From a checkpoint of a small transformer trained on Wikipedia: 2 heads of 128, RMSNorm before each block.
Each number is 128 + 24 x the weight over its row's rms, rounded and kept within 0 to 255. Layers, rows and columns count from 0. Numbers have three digits each. The size before them is the row's rms in percent of the matrix's.

# layer 15 MLP up, 256x256, rms 0.122, rows 133-169, columns 128-255
089:138114131124170144094111103130166149115105111174161075139142146142128124126139140151156123108135131110142068115123059195139122145113124152133098109092147148128140139142123157166124141103126112116129109122144127138113174118136158098112111135157111157150156158136141111105110067098161155163115117124125146147096117111087132149104117134152135143137128124130141067151141107132149127128168
104:129094102128141093092137086143154100134177125118164140123135107145141118109099108102112129153148094113175077121142134149164142162169151149145122118170146130109111137130124115138109128126138094137138131099129123169210103140106137099137131136156129154125068152110095111141104139141114179140117185145173109130118116110125119144155145062134143143161116155163136155136123108138131139100101
103:153100072123104150131149170104201110110122103153115080118124130108120110119089122165125150145108118146123135112141135103136166123131146125087129110133093120124147086140137126152140152071133112092121121133127093136122132112135117097150161120124093162105106150118106116096124104103090167100149110171133106167088182119118137125082148092107126111102092093108104161107123186141118162100108
103:106140151134119123121124129140107111141118114161139122096153145108136080104115160179151132171124141132115140134109108132071103128141174100143126122102098159109156101134112154158156120152092101140143099151126162143155102150064148125130159140151148137125110121155118071112138122117090096135131110218129097132164120152119125104105125155112148114152096142106159131177140140146137156125144
094:161150077136126130143156084105107131133125104161131149107153113133117136112147119106049106095103145135101137081088137154115119088108161134125133133061097139119110130142110113132162083157128169138138141135106173149098118116109111137126094136156142141148110136105133137145142158099142103165102104142178105182087093116152157117106140137153125059136128138121115131118185152116104136113073
107:115136142151156149126101155133068160140132111130126136203114135152056130138147127120146158093119135072142116120135114138160132126151126120112099122158121115182110161136152089111113141129138100105153125150130106103108145085169169122136067124137125103147145057151081111132155148163128139110092133107137134088151092130095109147106145114106171152172095161095161136140122123145112129159151
102:107128133167131091119111157101133135139105126149152143108139176127126105119102101148127112177132124150127117156160098148102122107117147105122084157128095165135149149148167105097159122101136157121115145154149171117080107125120128117114142132122125118150122129108148131113123108131109133148098075132126153081126084134147151087123156122163108185151121131148111119150089124101155158132144
108:101145165116119085129162141122112095161140098116147161104112116123133132130120116111107127132120154138102137137100109171122092118131118118102163135128113101133098118122108091139156115124142132111097128104117150129127132111087122065194128119124121139149104154141131183125110153160150103096132115107084130102130098155159135117166125160144126158121123094107090183133091127065149111114165
106:158078160143137146148139168147108122118134144117127151141186136129157115092107114134112134159094145140118141107100121124114105124138153135111156154105119164131086146118127155133107113145143068130130137133144166134208082121148119144118128123100153136128108162129110126112132139127107159143161090112136098140156123150119118160099154129100102123124133146075132173128100159131140108150108
086:092162074082172143117120102145126160152110131127148129131129144126128125112059148069125089117137144114169170149123109124164093120133147148092113131136159140136133135134130134117117088114102154129107090131119136104097107120089094137150147162109148121137173133130155104122103136162153139095103123092118078116131194148098129134136106128167164141139126143095120107098132105115143121136130
102:154136123123139126109104118131093130180099105113091134111114101169146122090110130117090125083107101155134130141122155099171140097183093129115128144128133195144151119152125140154106135148165142109102109113118144129102097120154129120151106136128114105124123050112117175129121102084124146118092113125135156100117143119135112137110108120099146158152142129118129163096154097122102153108141
096:152161119142096131119147155134074121095109171166125160064115152099110134115112128144108119102120130132122110103152137118148161139142106144116144139160108164124117092144119149155110126102117141132163099116113159148176143142090136115140109148103182146117116151074141124142135117100144093119105135127115130131103121144143123111127126138118165125147079125111108134111133126147096160161107
105:074123127121086138120135109142138121130163140130084140084115149144130134132125126102136117097113127150164146118098143124131150134114112115144153116103143095096113098131163081124125072126118143136083124141127131131107136112129091116092135158117111103157125126128138125092113127159107098138169154160110149175131092133128113181116150181099121166095133147146191178122158154162166107130124
109:114110066116135085094099117135163114162139166126156148088114093187162095107169086147135157118129135107178085080130152112131160136078129109152126093143163135133145128094107115116135098130102120109110099162133077124084147124158107169130149133129130148065107106114118165111100138127121117108134139152136134131139166132149128146134106155100119127155114142115111147126136133156063134097130
111:115109138090145111159111132094141150103140076143144126144139142129119106153119147127124143178105170105106200102120122107136173130128144148139129134142116137135130159107101125184116124117148136152141067134089130128165145161120144078115145112114169105175150149109114153142102110134131132124158124148123131127143143131181114130138095132125171136128128135093103103126110123063084139100112
094:074125131158126139146091140111094111146131102170091134146141142112134132134146107109129190097146142133155105142158133136166154118141145128130135126160123098104114147113120137119121115111128142125118171112140138111122135103150135122109147159088150167137109090107041132146094146145093128118125173115152147174130071122160098121114121133124117115131115106150130129160095150127128157087119
098:106135143120155111089127121114137131118174102147123161126145119123111134151122126163074140130117136104121173157134127125140158152117111139154165098168040119110118113142115138165107078116151101144100136168178105115123113109137104145132131193116111166116142113142106115155151140103127136108122134092121170171119143125159128126153101169116153133128171165166120182140116128120106156150159
105:139133142119116125122154134125102070120103131129152154147121143124113113128145108130127091099124117123083105107137066139117091146120131113117136132100117116123137115125099159129105122141127123139062138121116110088136161122099114098138149150123073138082153067105151110127106123114138142148154143066149167132134117134136138117133142122131112119113113158118091091123117144162158121122125
098:160122146102116131150142162105157070081111126122152132145085135130092135140164161110150119139172102122088154154136125165114057138116101124120163149133144108143120141129141114123105072191113138137149144094169141094144141078133125138140159106118127108114082134102154118101112142144148113112136109113119160110124149137139131151140125097126096142123100125121126127166121116091158154168049
077:150150143120114127120109115143136079116130198130141113160108131106105131121154132136133123131133134085125073165148157123176143120146089137107119161115126122139101113112104112126141132118106103094140133128145079097128135100144101168154141080143142103135094052125125173099094114079064129134104119096137119121138143130148144109092161178138105139132168149127163131090116110157141091158139
097:115125083159088135164122129112139104178137104160143120132078154095125114144133133121101187113133156137139097127127164154139098109138138158083160097123136127130091135118144086131170122104151132121140138168140132104103086092112142114112131093104106156111159156157135098118122130159141151160114140150171148103130119143103166166166154113136144148130095122116138148107103127116147108105114
099:114126151170127118114087144155142100105095121165131111144134152123152150068129135137150108177128149105131116142129136140166137119150141091142133152127086135105178125098122138134121176117127130124112162109119135177136155137096153132116143098133164074115148098100091102115179135139157109092134113119094096121140152142113136142155140071116130203128152147112116127146148152086124095123126
113:104103118142116153136130153122140161139164132141120121141090124114142148150134115115099131099124118132128105140128114114131141137120143147142106172172127136127101152151119079143091156121107108147195087082153147124131131100109132152100166135101141100147150115135133112159123134082116088145134120116154133132170157129119125175101120151146154159093128076147099154117121132178111088152197
097:126155117138156170162151117138098148162104108062093144157148130149100133101147149166152132153116202108154086148116129121114092140149118165115146118066120120106138089158145167121084105143161160125109116128109132149105102159087125108114160142138155118112117109137125083112150110131118130122130117138102115132115109148115125148130162112127118101156146122123087125101070098123154158089114
086:072127099104150102132141161100104142090110128124135098091094140147097151096149101090149098095149141127130140052136112152111143141105101131135127085120127104102110104127123132121090151153128124135168109093106154175124117136136082142189135158122205124131140116077140109120117109148127126131099173102103143147133121143158120128150116108088133145121108108143110125111155189123109171129120
099:111164100144149131148129120154119101158145120101164146119167106144159104108159131129172096128116125095110158094130139139144115169133138136151144141184151122163121137086141094105132139115098150109164135128147182140133079137166137116165134173081128110143109131171146122115105107117127167110116118153138102114152150167178148146065112119140092164098146150142090152176112128150113097160119
105:109137148115184135106118128089134147137108100119057173109143143141154129116103134123099124110113116127109096130140127109138113090133153119119129135148136170155108151087164184145120104149104135145131179145100159116097120102135146116075122140159151137149137138150119121139097126138101145095127123123149105154155118098161115111142150146113136144142084103108098091128125136111117134134101
100:138134131184128093149168114118094150139165144151122126162116138118071144083105182083133111127124130159158123133142177124137133144127096116151100107120103151108147154091108136128139121151114109121138091141116165127127137117091182131092135143092136132139115129104093123135095131124168147114128144140110125111097149109134099136174186135183113141123103081115152081127178098123135161108077
105:137091128199123108105109160154117140144128127117139165181148128080115135106117124155135109167152145131101126119127143083167131157160167112146114101130113128129109150079097120129111103093152138144164108116104154112156141136099116150127127124090141148129131152154134135117106145083141128114131119161135142126105122123129102142147131139099102098115107095135152185182113138149121120120110
084:133132106136144162120163106130149160104128124129111134131114103155114105113128121122141128159133156072146169130141149131123155131185141110135117112165125148141130142129089104104111096097111144165164136121164115133095101097103131102117108114121129128158132171140127098100081162096131087153109143100142119110163135155114127096149138135115140133178170130147121127149105092090100124144116
103:135168163111156107178083085129127092136088151122121112149148117140140113132118135079137147152136120115127127130117149053151104134157151148136120106092084164088121152115125136112122131130114128139113159120174152146110146099126122128094113164106131160132115154116113095134152129133134080128137138125177107120161137107136128116141147166160118138115118163062136111118147131081130144139146
101:180128156117106136093107136118148132118113148137103121141093117155115159116159109155141152150109123118129176175114122134100113152131129128140099106121094138123117158136120138167069143150118093146142153100138110138142157133128110163144100165132140143102118125106129111140161170129141126103108122117112149087120165135136132138138141159153116121128140096158114145150172126116139145105085
095:136102137151119119165140102088142110104123135128117127155129105070157105148136110156099140110094158085156150154135133161102127099125098106153145142158109116131115129164110075164149082102137154170113093116158130111136134118143106130115105154103098109150149127123157141122131122117115107132138130110149104132112102128131167156118129181144127118133156077134112136148143115101122144132093
106:128128168053143127135147157103119092160143150146129119152132147123116140172124108111128124125150147124123139117118073054126145115123138141096128134161134147154130120138094155093147163169194171148127144102049123175140104149130105135094104128132115097140140080130118125118148176121146099149125120133106121165151134132123093170085118098134139133129128125116106102120108123113100115158175
104:126130162118140128141143120163125124122139134101112129058120140102110151131098111107163102134091149126109122120072118113115086094165138113126134154095143129125158132133081112141142083097124146113146112143102139138149152114093162129139105085153162116127129123137107115152112143135134114067129155132126097108165120123137127140110128132131157115137077112190140092128139104132116148165123
096:125149138082122100146098134166097119093147102135108137171156133108096072163149157119123076143152157155141120153158146106140093119141133136157138113144139085192135131163128147098118119139126106129123101101138166122117108181123127128096153130148125132105100154109118118120118179133109070118108133108136123133130138091140101132090118138127089111112168075156098138160106155133144159139147
089:155145120056074086129099109098135139134117161129135137173168145149178121156172130127134146132128095090123144099112120147100139140160100108134094137164146100126114118126130153096181045138170119155140136151098109119084133167102126127109134148130090146101160129088154122123104098098118141155170125141099148113155132119119113128114144109140118136123134140132151115071117135126138148117093
# layer 15 MLP down (transposed), 256x256, rms 0.169, rows 133-168, columns 128-255
095:186115125116140141141113167130133136096110095118102167109132131145109115127117118195133144139180118124136153130108137130115112115106103142133105116109138089134142126107149100132154161113127148130093145154108174182108116133102137149128119150110120162130169096161124120100142123160167092136140148122131126117132150095160134105122097113124087153093121128172142116129129176127106150144083
104:139168107162094140117112156140116156138117119124120123107145124100104121140117133147144142103116105136145152108133106100150147169129199108090133140096109099170136126121168130096143121120109123198127126132088154114138146131147171108129131151104136102140167165098078104105110145138155138088093126134104108132106096106173162083146106092136112136160097130100133133146122142098157130101141
104:132123072158144157131163116142142118130142108106118064103093141127086111145140140128176101140146110127119144128127135099115154120094102150113097156174140145118127120132127114132125115112114117103158093129130121118120096109164113154131134135159138158153148172116095126130124133113151115130082135090105144114112121143115102117156138066171124090175135126176098147135111131162155112154123
100:121178115150166136194118147128153157076096126153129120083121154106126126143142130103094120158132141138147064163132135149172121156097143168103146133123112118160144128101106106135129093139122119120186080070125145143139138162156131122187117116151127122160137121102127095103133161111113123161078118135138091099140138169118152124087132146139086140092122103152134125125128090114142107138100
095:130150102212149119114151181106153156127093119141159137126139147129116126138116149049116126173094127152144125164084152126110135116123130143154147154122114131081116134113120134155138104158167140157156130101094157115144109143179098139141083127125118153120104124137130143104179120114121120103117088166152149147094124112148160121127174117139167113131078135143089085170100136155115142155143
101:123115167133152100118136140148182152152139098106166150123166125154098150149128113125105135100112097182126124122119104100139131124125082083118134145156146154132152102150111136124154128168111084082119129123102140133150112097126165136164126180116149077113101136147092126160130146104106146144103105131142113124124158120106109140133126144161154153141079100089089140136113116102092108142139
097:106129140154096092138117120105161142111092092094094112113160175111136111134128149138164141108110082121150133097151070107126145112108147069128125141162088090150130137141111081141150120116102168170103144146160116123122109136101148151099092130159094133199129134133151110159106123105167107128133089165119148102111148149133127148149157136103116132159127165183141134117128113163115139112057
106:118141127103118136121149086157112137117164130107081095159132087110135168127107144157157135114150154156060092117127152133134106091125133105117094100131127095120087113138140125143148148161137126083184141138138144156135109109080116116107151146128130085114153102155117125139124171144113071107107134147122132091110101106117162093140130204149148130082105093107136169106096192115099165099113
105:108114106112110115134138091081126100125118146104129168155116145188102158093073143161142143134120147127140116132136123111114161155146149087146103141091089166136132122101102125173111085146112140151145118157132118095097085166099159128116092162118134119125121173148144106144125122129125135148123108148133122178144132108135128149176095119121104112140135101137158114128143119123139131154113
098:113122125116117094102124117107097128106155090139110078155122124115118143094116127112113123136183100157124124083122138156105113124132084132160164115128095136107097099116123146124149150108090096139102138130152185149175102156082162124106138058145114154115151125150152150148146150083154143116104109146107143145164097115167141112116130115087115109139147087116109089156094130144111131076145
100:145105155158154086132186117113148112140081166130093112204120105102101159144099125175130122125140112153135109125127121128144126087178178141104118136113066113160174116175122117117149086115074123127135118100125129078168130138118133105149131155118136093105143140150109122107096137120127112127148145122152102137149143116143151160139115104123140167130138117124166134159166074087158182156161
100:163166156127135102133146088127103110122130118115122130112114146144136130149085117125119131131154116123160131130085151128100111160118112110140143160133177146166113171093093139094083155152138125084109126146150149107109094105092106210154137152115123104128092139154128130131119133091102132162144132127122141148129117150127121147177164081141096106096123149152118137140127098147149098124144
099:079118122157117116139116165123130108152205146080116129115112113134094115147139130118098126116123126114124144074111187139162152147148134123131152118112155126157129135128128126132140160186167104109069063131115124145146113145112155130130138116130115127152130117157126148111097118131119155155184121149100147108117092153112109167130147165105113127105138134127158107131132109140126159102139
103:073102116197151133109141122124104174098147159098140127146097114122136145148144107110159133113129099129110082171102093097084097182099153116123158137125078115129172124142084145126151116132122111143099135156098111135153108144136161159126112125074102143123108133169107143093118154129121120122153133120148112112117179147142120124131131117120138124141170091123096137140175116145183130116168
101:098096116122050099124123159134121130098128105153101127205097178161091135123098114123127081140110135153087174117142126172086098102122129102154134135113107135141142134083109123162130108160137130138157130091071067120144116103139156137144140124133182130119106121130086148105117120091118149170161147169136133110121131118122097161121111134140145099134112092127117128136128101137108121111130
096:116145169140160140152135162135105127093136109111110121081100092098123170104165076119115104137153104125145135135098175130124076148139123161137115119101091125142141098096100145085165120129118118128135168140132195166141128126192128101141111121162095129118137133118116124112098134114105145081139089129129125126107195149112143164128122150132110136055106116165149122141090156114135141121115
103:119141140164126117120111152177091124143120132148134115100131148118095116149089133146097130160129144134176119109149108133174127097116155154142161155097124103126150132108161066116101146128120119166141138134159198132135152104109155127096127157134138148143144154090144152101089153099150118128108095107129137142139117140155109158159133071120165113117121127173127136131130159135137143141081
103:115108120146120148131137106110116150139135157101164125128119125123118152132139098089133172109068139136102117129107118116132103125123133090169134146133142138136117119108118127144138099140127122140113111123159132129113123119133113128137150162145112141172130106160078107157109110106116157150122142154173126105126088126151161074135097109118122149120128154103082133072120154132167101168134
100:110111112113122140133098139149109120075132135119138095175138172101137116113116144164132129181162151136126136135151090157148171155109103186105146162095139147115161067130087092126167129099117120126136088127063127101137113145106091129112085080105142126100136133154096135147104111146197141123133133113220153136193153163127131157134123173122128144160149136128136150148138146148133128148147
098:108162133125124103116127145140101135132128119139093133139131144135131106165128156159155119127145138134121130095056089151127120138123197149146145156082110167139156127101115138129106115132167100109094141144127136124113129100127104144116112135107076151129145146157100116115141176116158110112151155121134122138164099108108128106125098104109151145113091115137152159133143137153107167098107
096:126131127174151084115083149125120180094128136103139102096175124145143141144180124041155132107130148130128118111091129098164114114086124110140119119140108159153124117148147093097119130117142094139113109142112109158092103198191129122108116152170116185152140097124119096110139134149149138108114119174125116077117145100153120088127151119152130094145149112129133109139128121151103177147135
100:123155132114127116149129108146112136146139094121151129108115096098120130168086133155143136082115123093125137086132142120151172130165152136114115121151113076132122129108149137066138188129157161131124089144096117116116150123120086119105102137113081083145125136101124101140082143169109123136142141085115109131135155146111152122120129143176125135098104139122177160122126145090119077141187
105:144117120158127100106116148159121136137174101133151137185154153132133139127136130170139143129100159143148128137120111105146170139129137111131126093115115115162105165112184141179147085114125168142168083116128172107118169116148128121135114149152143161124107165125120136143115119134128127129111127128142104127127122126109098110120121130125116154081106167130092102129121103114140110115134
102:105157139173135136103111120105113141127129066136137158113163140129147111168126088077157153116163136151153191139177131122109133131132092157112152112171124107132164141066138127146090109124155158134136140106150134163157182119123160088150157104118112115153160134128114123112167103130134084153144122124148129138143087110157084131104144134143123121134145128136118097141114158141112124121124
103:142087130150146115169148098151115073117099170146134106105131102146177123147127123035115124068152156119114130139149126124130139151128144104146105115106106106111133112096146130102131100092168115102119144128109131172140129151145141135103134140130138081087117134122103132103134096130135099165139162150088117122111157130156120127187095156131170100132127136122139143130135171142100146159146
100:115150098129120122140128140100143107152159117156127106090150123120081098156140141092159129165142103130117143143164146135109122111130094134134140123139112092121109137139139143143143140108104153113100150151117111132149160123138116130142168152137115124118107096116130148209126149163113093142114092090123134121109115111075130121151137147146138141165129156111096130113134115128160092175115
100:171093142113117137138109133098152152173139169155153098098136149117088101145102112116137074098130126141090124102115108132129132119127133128138121122123168150133170084136126108134124136132144163132138135160121118122120131115108132154129182158165119154095121166135129108134168191126086146151148130152081127132167122101119101104162139113123106109144161133130105177112102170123132090139108
102:152161116081148178114109173130120126127133128099122094126092128118095119144155065192128128122130148091110098118131118122151102101148161073160119129074147097129150115149103112110145147158138146123097117095134143131126111125131124151142114119135118156156156157157127081123134153120125113095147132114086154117072141130117106182165122108094105109093104112118141122136114136157117093162155
102:143126144194111108083153121105119110138153090112159177171115157163108167098128134124129142135142089137143152130132079121163136125124136102163120109114098094110114139147115140149110087132146124134146129161118093124201124110139113131122103123144151154172126125138083145141123102072102135150127124156132137143092179106163152152079127110133075139133137120140102084115110155171105138106164
097:149141115087121132136138133134128118158175102120122115199128123111140113115109164226130117134137131143174122096121111138144099119103118108106141092071138134108137120099136157141151129101082162131117142126121115148183173119111106097148157141131195130121173089127138113177131152132123175131113104103110143148107145123155118145132125117126104140121108149135120147108110153119157184136112
097:119161140115172108135127145155113122154103114152126151090155133153114129183114110126118120095132152131138155151151129113165130135141147141092111139122182100098142166121122099110129133165149149106135119121159144151116142154052152112067077147122102142096175121081095130107101166113166109100119091107130147102113163130111101112098099089167114145132117157114128125134139133104128133157125
102:189090143050140143166107131117142125165160105142121136095090123173118139112118096186126120136145126115106124129136175127149179108127139152118143117109096128155123119128120104124105119131132132128118120167146113158137104095098107153129150146151148112182106160125129146130138118114115127103179147175125113117118078178145133116114117125109151103134091130119128128159130108107107136134089
097:149119135131148143111157134145146125148135062117137087094159106099111161096144104163118114110118100147163103113111095141141143133140119104153152148111104113084121162104129159137141143176125101094141131105147099182121103124105139175165097111049147133100114117148158180183107159172137108134195134125157168112105135154130165119150110103129140102113134127126143148107067111119114171126130
103:135119168152152126110139090105167090153129132152147114113138124172154142123116123082093138133143111134149139144085107086175139139139162151091123121193155155139158149169108155139105098139165179194081144111065123108168117135146115122158128133179074137121113140159120152118114147101095122141111129148116115122114118129124114090078104143113142143112163139136117155132119120122141125112138
111:148148122131125128118145142120173090137145159138094128124128104146147155155111129117123119151113160136081142148143118134122145105159102154131124147087079143116114130146137125127128101112125199126153112161073155116176152122095119106178135134147151156118138059122120123124128156120145104078127123108122158134108103086110126153094090157129140110130139124168172085095148135157110094122132
101:098122145131117123084163145121129125124132141139111187140181172131131129153092141067132141115101114094116150142164175156125149118163098155102144089126140164164119129064109091136126140114117166139108144122148124121145158144159109116154126100124081151081164120123114134128164139103149111138120140108126127118140121138134121117147112098117113127143102100186163122096173114154101185133098
# layer 15 MLP gate, 256x256, rms 0.118, rows 134-169, columns 128-255
108:131154126155112114204163145114130140167080149151158108168161127089088103095159135120137136099144109112112117117107129122170136151113117119132115098133141167137140141117090096141171131136104104145157132117153127108098104112158126118130124136143139125117150134142096070144107145137147096127105128117083091172161114115134174096121114073186141150137129121153109129141133147141148077101142
104:087111066061113136137169132134150098121106110128131152114134106109108133140100132080073103147130120098111130138151109176116122071118130120076140109118147171099093152127121104088143107121159113147090130170109179108113111094159117130093109176134150119142125102144121098128112183138135132126169129113162135133134139121093126149061122102138126145103086141096099144100153102127136127145152
103:104191133133111160133148140134160140164137103095105151089138140123133171113080138189134116086150119121139137093104187144128144161175133125159123132126139148133134133108151123090073133128173126130072134094165172110133157142088133132129134148121149129101087162129092114130148094120132105103111135154091116139111069114130138112140117119103089129107154115128156133147130162112102185130108
090:080145161101128140141117141119166135090119126102133080124074143162093127151153133113123140163137156141150147135126163135111174215137122146148104121187114102152132085134112116120134110149148101059133132160144134109148195131146124138132106118133115129108151125112114076149129136127129134175153135152138152115168144145129117104143110121118136135145091129133133119126101139127132102134108
110:157125113208138152107139145121139139104136148150124110130131143155131119121155108140084122160150123106180110137140165123132133159081143124111108109156103138155123151102155137152121087123096149139127118131158106125121138121145108151118156136114116162141128103133169096098146137158124116112131130123126139087112121138178140162116068111121125135128123124134176131148156143148127165140084
107:100131113098105196125128104146130103135119131122125130102145136155129103123146140157170141138150106081162104129147123112127105143102107143141146180137133146138145193156129145153126158112121124138125126140157094130119104152134127166103124147151124091140163120163160165136097144124102090141154129086155144170147175088124090167101141107128137133093131143136142128130171124095144129119143
107:146161150106139125096103084136111097130155129088173115120148098142123101121139121076116145135181167117117116161144099131116107138153121135142142116155180061148157111184117143105119118107108150140116094126059140169141157137137145115109144149120147164138099115104116129151149108132118108130132135091122159107115125124082116109129093159162130126117146122166116137189120115095087150099134
101:100130142132115134136133134120141145133103097176116077109150137159131133136141144114143108119129137166111073124152084115132166159129175152119107131146116081111148158118088122107170134130124139148080133095120096146161146136138165135129158151147129122142148130165138129145100102110123109118143105163139151136092096096141113153150092149133155108119087109149090138147170113123160117133121
086:137127088134143115140123141099092143138121133132119083161114129116128098113089130128116131127117111212097104103165165141137128112113101126156149079172131135126142143122074139149112162128100139118111134188164116159114105175138164148083120115122155093104143088141133086141136128138122126088124116146138103123186106141178146124146113127124102130145141156106107117107099150105090110113122
108:172116164126162142123124137103142131106125092130105101120125131116140117110150132133139138129153132148151124137160117100147140140126154092150101165089163194110121120122189138122135118109096102153124184166107156087143158139119147161163115161122076127162146155132141136138139100164115173112126114116116146139114135149105097107115125134168059115093131099125144159097115150114136140106114
101:100104131160156159139144116188148145109140172118130168110132152148124105083131168121135114151160128129120121138131147113121112162106130098134097119150114135115114161128126110109132106113145103117102126121076150124150143174094146111095145112134133161151183114133143133112170125138081147141165148209126137133093118125112134140132142111119087135099121116130143134135105119123093128085108
102:133132170143132085139141094111084173132094138104125094139165136114138107141155173164137095148117140104077156124130134117119124138136121141166106124165092121159118134107155115120137147130135120150140091099149118114093127133100098125125145094127111157115113129184153162172140138116143104144117112142142111066138096139104128117132132134142079116136157130182149091132099146100145109126151
104:150157179121120143177133114092102114134110128141165098128169117084129135145147161149121098147149163119123142150121096104122158120168101109119130157137102156142139162134094138145104132135146140153125130081115160115139102161147065135131097131131105119111184123140165139136165133130103134147149092103124173142131094096122123158116114133156101137113146099113125094150096119141098122158126
102:089140136194059156106134127125099154150133147127122112106127136109126128085154113112140127123173078113113097178151118147137085132122106092159130088129101134118110131123143137100136169134129120067138158128162128129096135090147105144134119164145101101082163089152121085111121132132160142126092124152122128146087112103096116135115152135117066065097132130156107172085119078148153127121140
094:151138141098136110139124075115098123124120154121146069097113100107158119113100167108124114121143126140150126146116147125119097135140159163165120134099134105175145096109149179151128145112147121090091132134128082120130096099116093164145159148121166158131126155125140116164147110122107112118095131119152151110090146125151171125115133131164125147110094150133083125178135106157089106117156
096:194124120110146088151122134141114070128153102131173078145136117142105119095120152144138119114126149111136126125047151125119131138124116133126132112173142147130149116119138133101145131166169108137156151127087060116108125107064075155092110114115105099157138128114117137160123122112087129113089131139162139139139133087147111113151156147092094130152150101109144109102143160111090106115142
099:183130126151157111074089110138125143134126105139090136170147152111088166132156085091147150139170122154130133141119133154114096108132085127128071149111092120075151152144137157150090163103116139141128156142149101101109150112072101152151137104092139123116145137126145171115144158142174093180156124103108125124151120115165129129130101168134136106115156148126110128120141126126094142140042
097:097135125086136133120155139118154114125131131139137100108162123093089166143085124109117145173119128130156134149089158093122139119158071164132128129121136086099148135141115108165132137121119126136109141133122129174167158118145128140139144161137164128093105159088115140153108130127084134121163160091130096139085153082139142133058106124138126135176111128112152149082126114118110143116104
084:133084134097150108154082112121120128126119145141151131142101136157155125092152148113127136129154135130136143134150154118097146081135076120094083122136135104116109180138137101132146114090095109108138089114163131097167145116156169158105091077162170122085151119156134151117141152140123193133108139139124137139139154116147120152133106134143111144137126077130108134121132117154162103113128
101:128127127115166108126134105188096123138138171141118108151114112122151150102124120109143095105134138138173141136106104140124127125111157124166148166154137170178104117090110152121137159127149121145080102095106115136117096088147151129109131144119167165127111121083118134127136113108129135078125117113134094104116139107129156097113145129109121112130130112131106150124128112150147159123160
095:172142142141160097133128178120161117145153167131145099131101176114177129121104105147127128142193099091184143112070152135155118117155148124103089133137050123153189121167141131110118133139119104135093155146171132169175134125130141134116106130153155121115151120120118110120144123123157116145168111130120149113127127138097142141131117140133106135121139138127112153125127182115133128113114
110:113163094131091102173090132140100148131110114078154151088102140131143141160083130077184124162127120132150103137169126162130126103107145135167128131132140141138139150140118091114139129137095152113170118108088174165110121153113144137113126146130102121148114108117124106121130135120184147124077127094109123128124140115153099139120147146110163193101096113119081108159122094154117140114110
104:152159117110096163174134182095155089122149149101070138156128127129113168121157143189127154118159145107146145145146132156107161103137147145130114150100136122143125107116167175141174103103161149193127157095131105165097095130126148160095133138151118166116132131109149125192127127095184114135124085129133123133139093117118171156130163149114102129157116133108158101160122156110132115117116
090:093128167147108070119143083140113085106122121113176096106130083094155096157139091117125130118126130107149139088171161137139114112144155085161124066109118093130149163144148125125147121123121127115136125143108086120163087168106151150144130146149108148145121149133107120114150163074150089149122131132181143106120087143095158128100129121137127133099123160101126103144127137118142144156117
101:139112103135115090171166132115164114150158148108155112121108172138097116102112079140134123144122130136137088139111055121192158149121134178146117127162138136159135143158179122143134128113133111136125107124176094113102132125107104100099168128112147133160114086121070135112089134129113117155127115109116127098168097156105120136119148138073157102134161134134096133127074106135121171103122
100:120147184136159152130142115109111120125154129104137132145144153133101165115098149112108137113095141147135106130141098166109150121135170109081089126120124119128100136123133132111117103124148143152171111125107162109106135141134185148147145192127109118164158135133118128121132104158090123125137135121141116128123136122160134102129124148172131103117107118125127111104110117151122084096143
099:113140108150171181131110128158142138086143140142092115126091148128111136131119125139102153118167110113145105138085135109113103152134158147117165123118133100144150097125142091118122142069133137143150175152122071124117116138074119155168113121159163168125129095129168113105184104166089126120162145096130140123123133121149183098112091137107164161169154156082125161132105156164096125108140
101:142096116127151157170149180136146102140139093137138133107170114103120114113082155105111156141135136112137136142114136137172084075102140074126118134151137111137099147137110146155115084122096123170118121143120098102135147149098096155112107096116095168159115094106139123166076129091142129124111147112139098115121098115158107094131173138111093146134139137110147121083110169133142167154116
095:167112124071095117109120127163134172118102147104070136098144140123131133128086174137119114132106134106153134119125125151126109105127137140125117146121170161158137116118136162117142130088105140154148173180101126142159139125139170157137116147105181106140159099138141106120104111181104139095125120117091083135168071145116167082138102140157135135112104088132130143113122117093140108103132
101:089132120129129095137112116150126100138104109127138148087117142148133125130142114090184124093119132116148121128127133139109086076162104112187100142106119096127120100125131141118159138145110142131145119080157128153123128148143107094119149131077157120141105111120127143102152100156133124148114102135135101148126115133106122132128132151102096145117068134157125141123150146106146123155137
103:142140144136105084144132167136113093108121168152151123134120128119139164134108150118117151129129121080154161130139148107107142143104092133103128124118113149143136118148140170117116109135070139134162121154142124158115136094163157155117148166129102082121129119106142072109164133133123137119117156134107112104129134136151129146091170119152150108141119130131169137148141130129126173135095
101:093112107105140151100118145123149107144135140093129106135072134156177133126138132142152088091164113107139106126131085108078077140101130069162171129163141143126161098155105145144139121089124145099109131150103091095091152150135164134096134136111154138150124151110125172072103138148129171096169128119146127145157120114124158129110143158128135119076140100133137102155140130130146122084144
107:105136130141175162131152139140136128121131166105136125135166141128115132100110139175134131139157145157148136154153106145131140127153112162107131129154140128144140152165123178132094088101158136147094112109100119138110128131110117167135117100137138186123137078093149119118147090105145144106119133111087132133125123092132090171131096115145122123155127157119110162117080119131125117152111
102:139130125115141109122154123096124132127113125116148083084088076100117172136095144099123120126118093126129104115060121098118128119162156111085152128084152140116086166164113120128128116129087120130145128155121109145150116144111109124126182132113166093125131156150136121108141131155117143092167147148146152131132084086121138094131133138159126110104108131138122117129104155105118130140108
100:129124153146123068113132139127108153135136120161124112110108098165144168090136124150148152133121144155100133142159100147098115085125111126095160134092090123148174139125104130148089159132117149146147121150089128119150127125143121114095127136147129165121166134094152098111156113197182154138156145130139105150111108106088155136120135149156169105103133099104106088144166149167142150121154
094:142113149140129127129096119138144159137153114108122133086168126117114118112102106113131138151136071138160081152139149101147101074132121114145119116075117117124116123157164106162187148158145139095121130112138134147162096131126096112158139154115134102130141105097143126129129120136162122114128091087118139155132150127172117117157124115094069131133131143145131130086133133114087127162128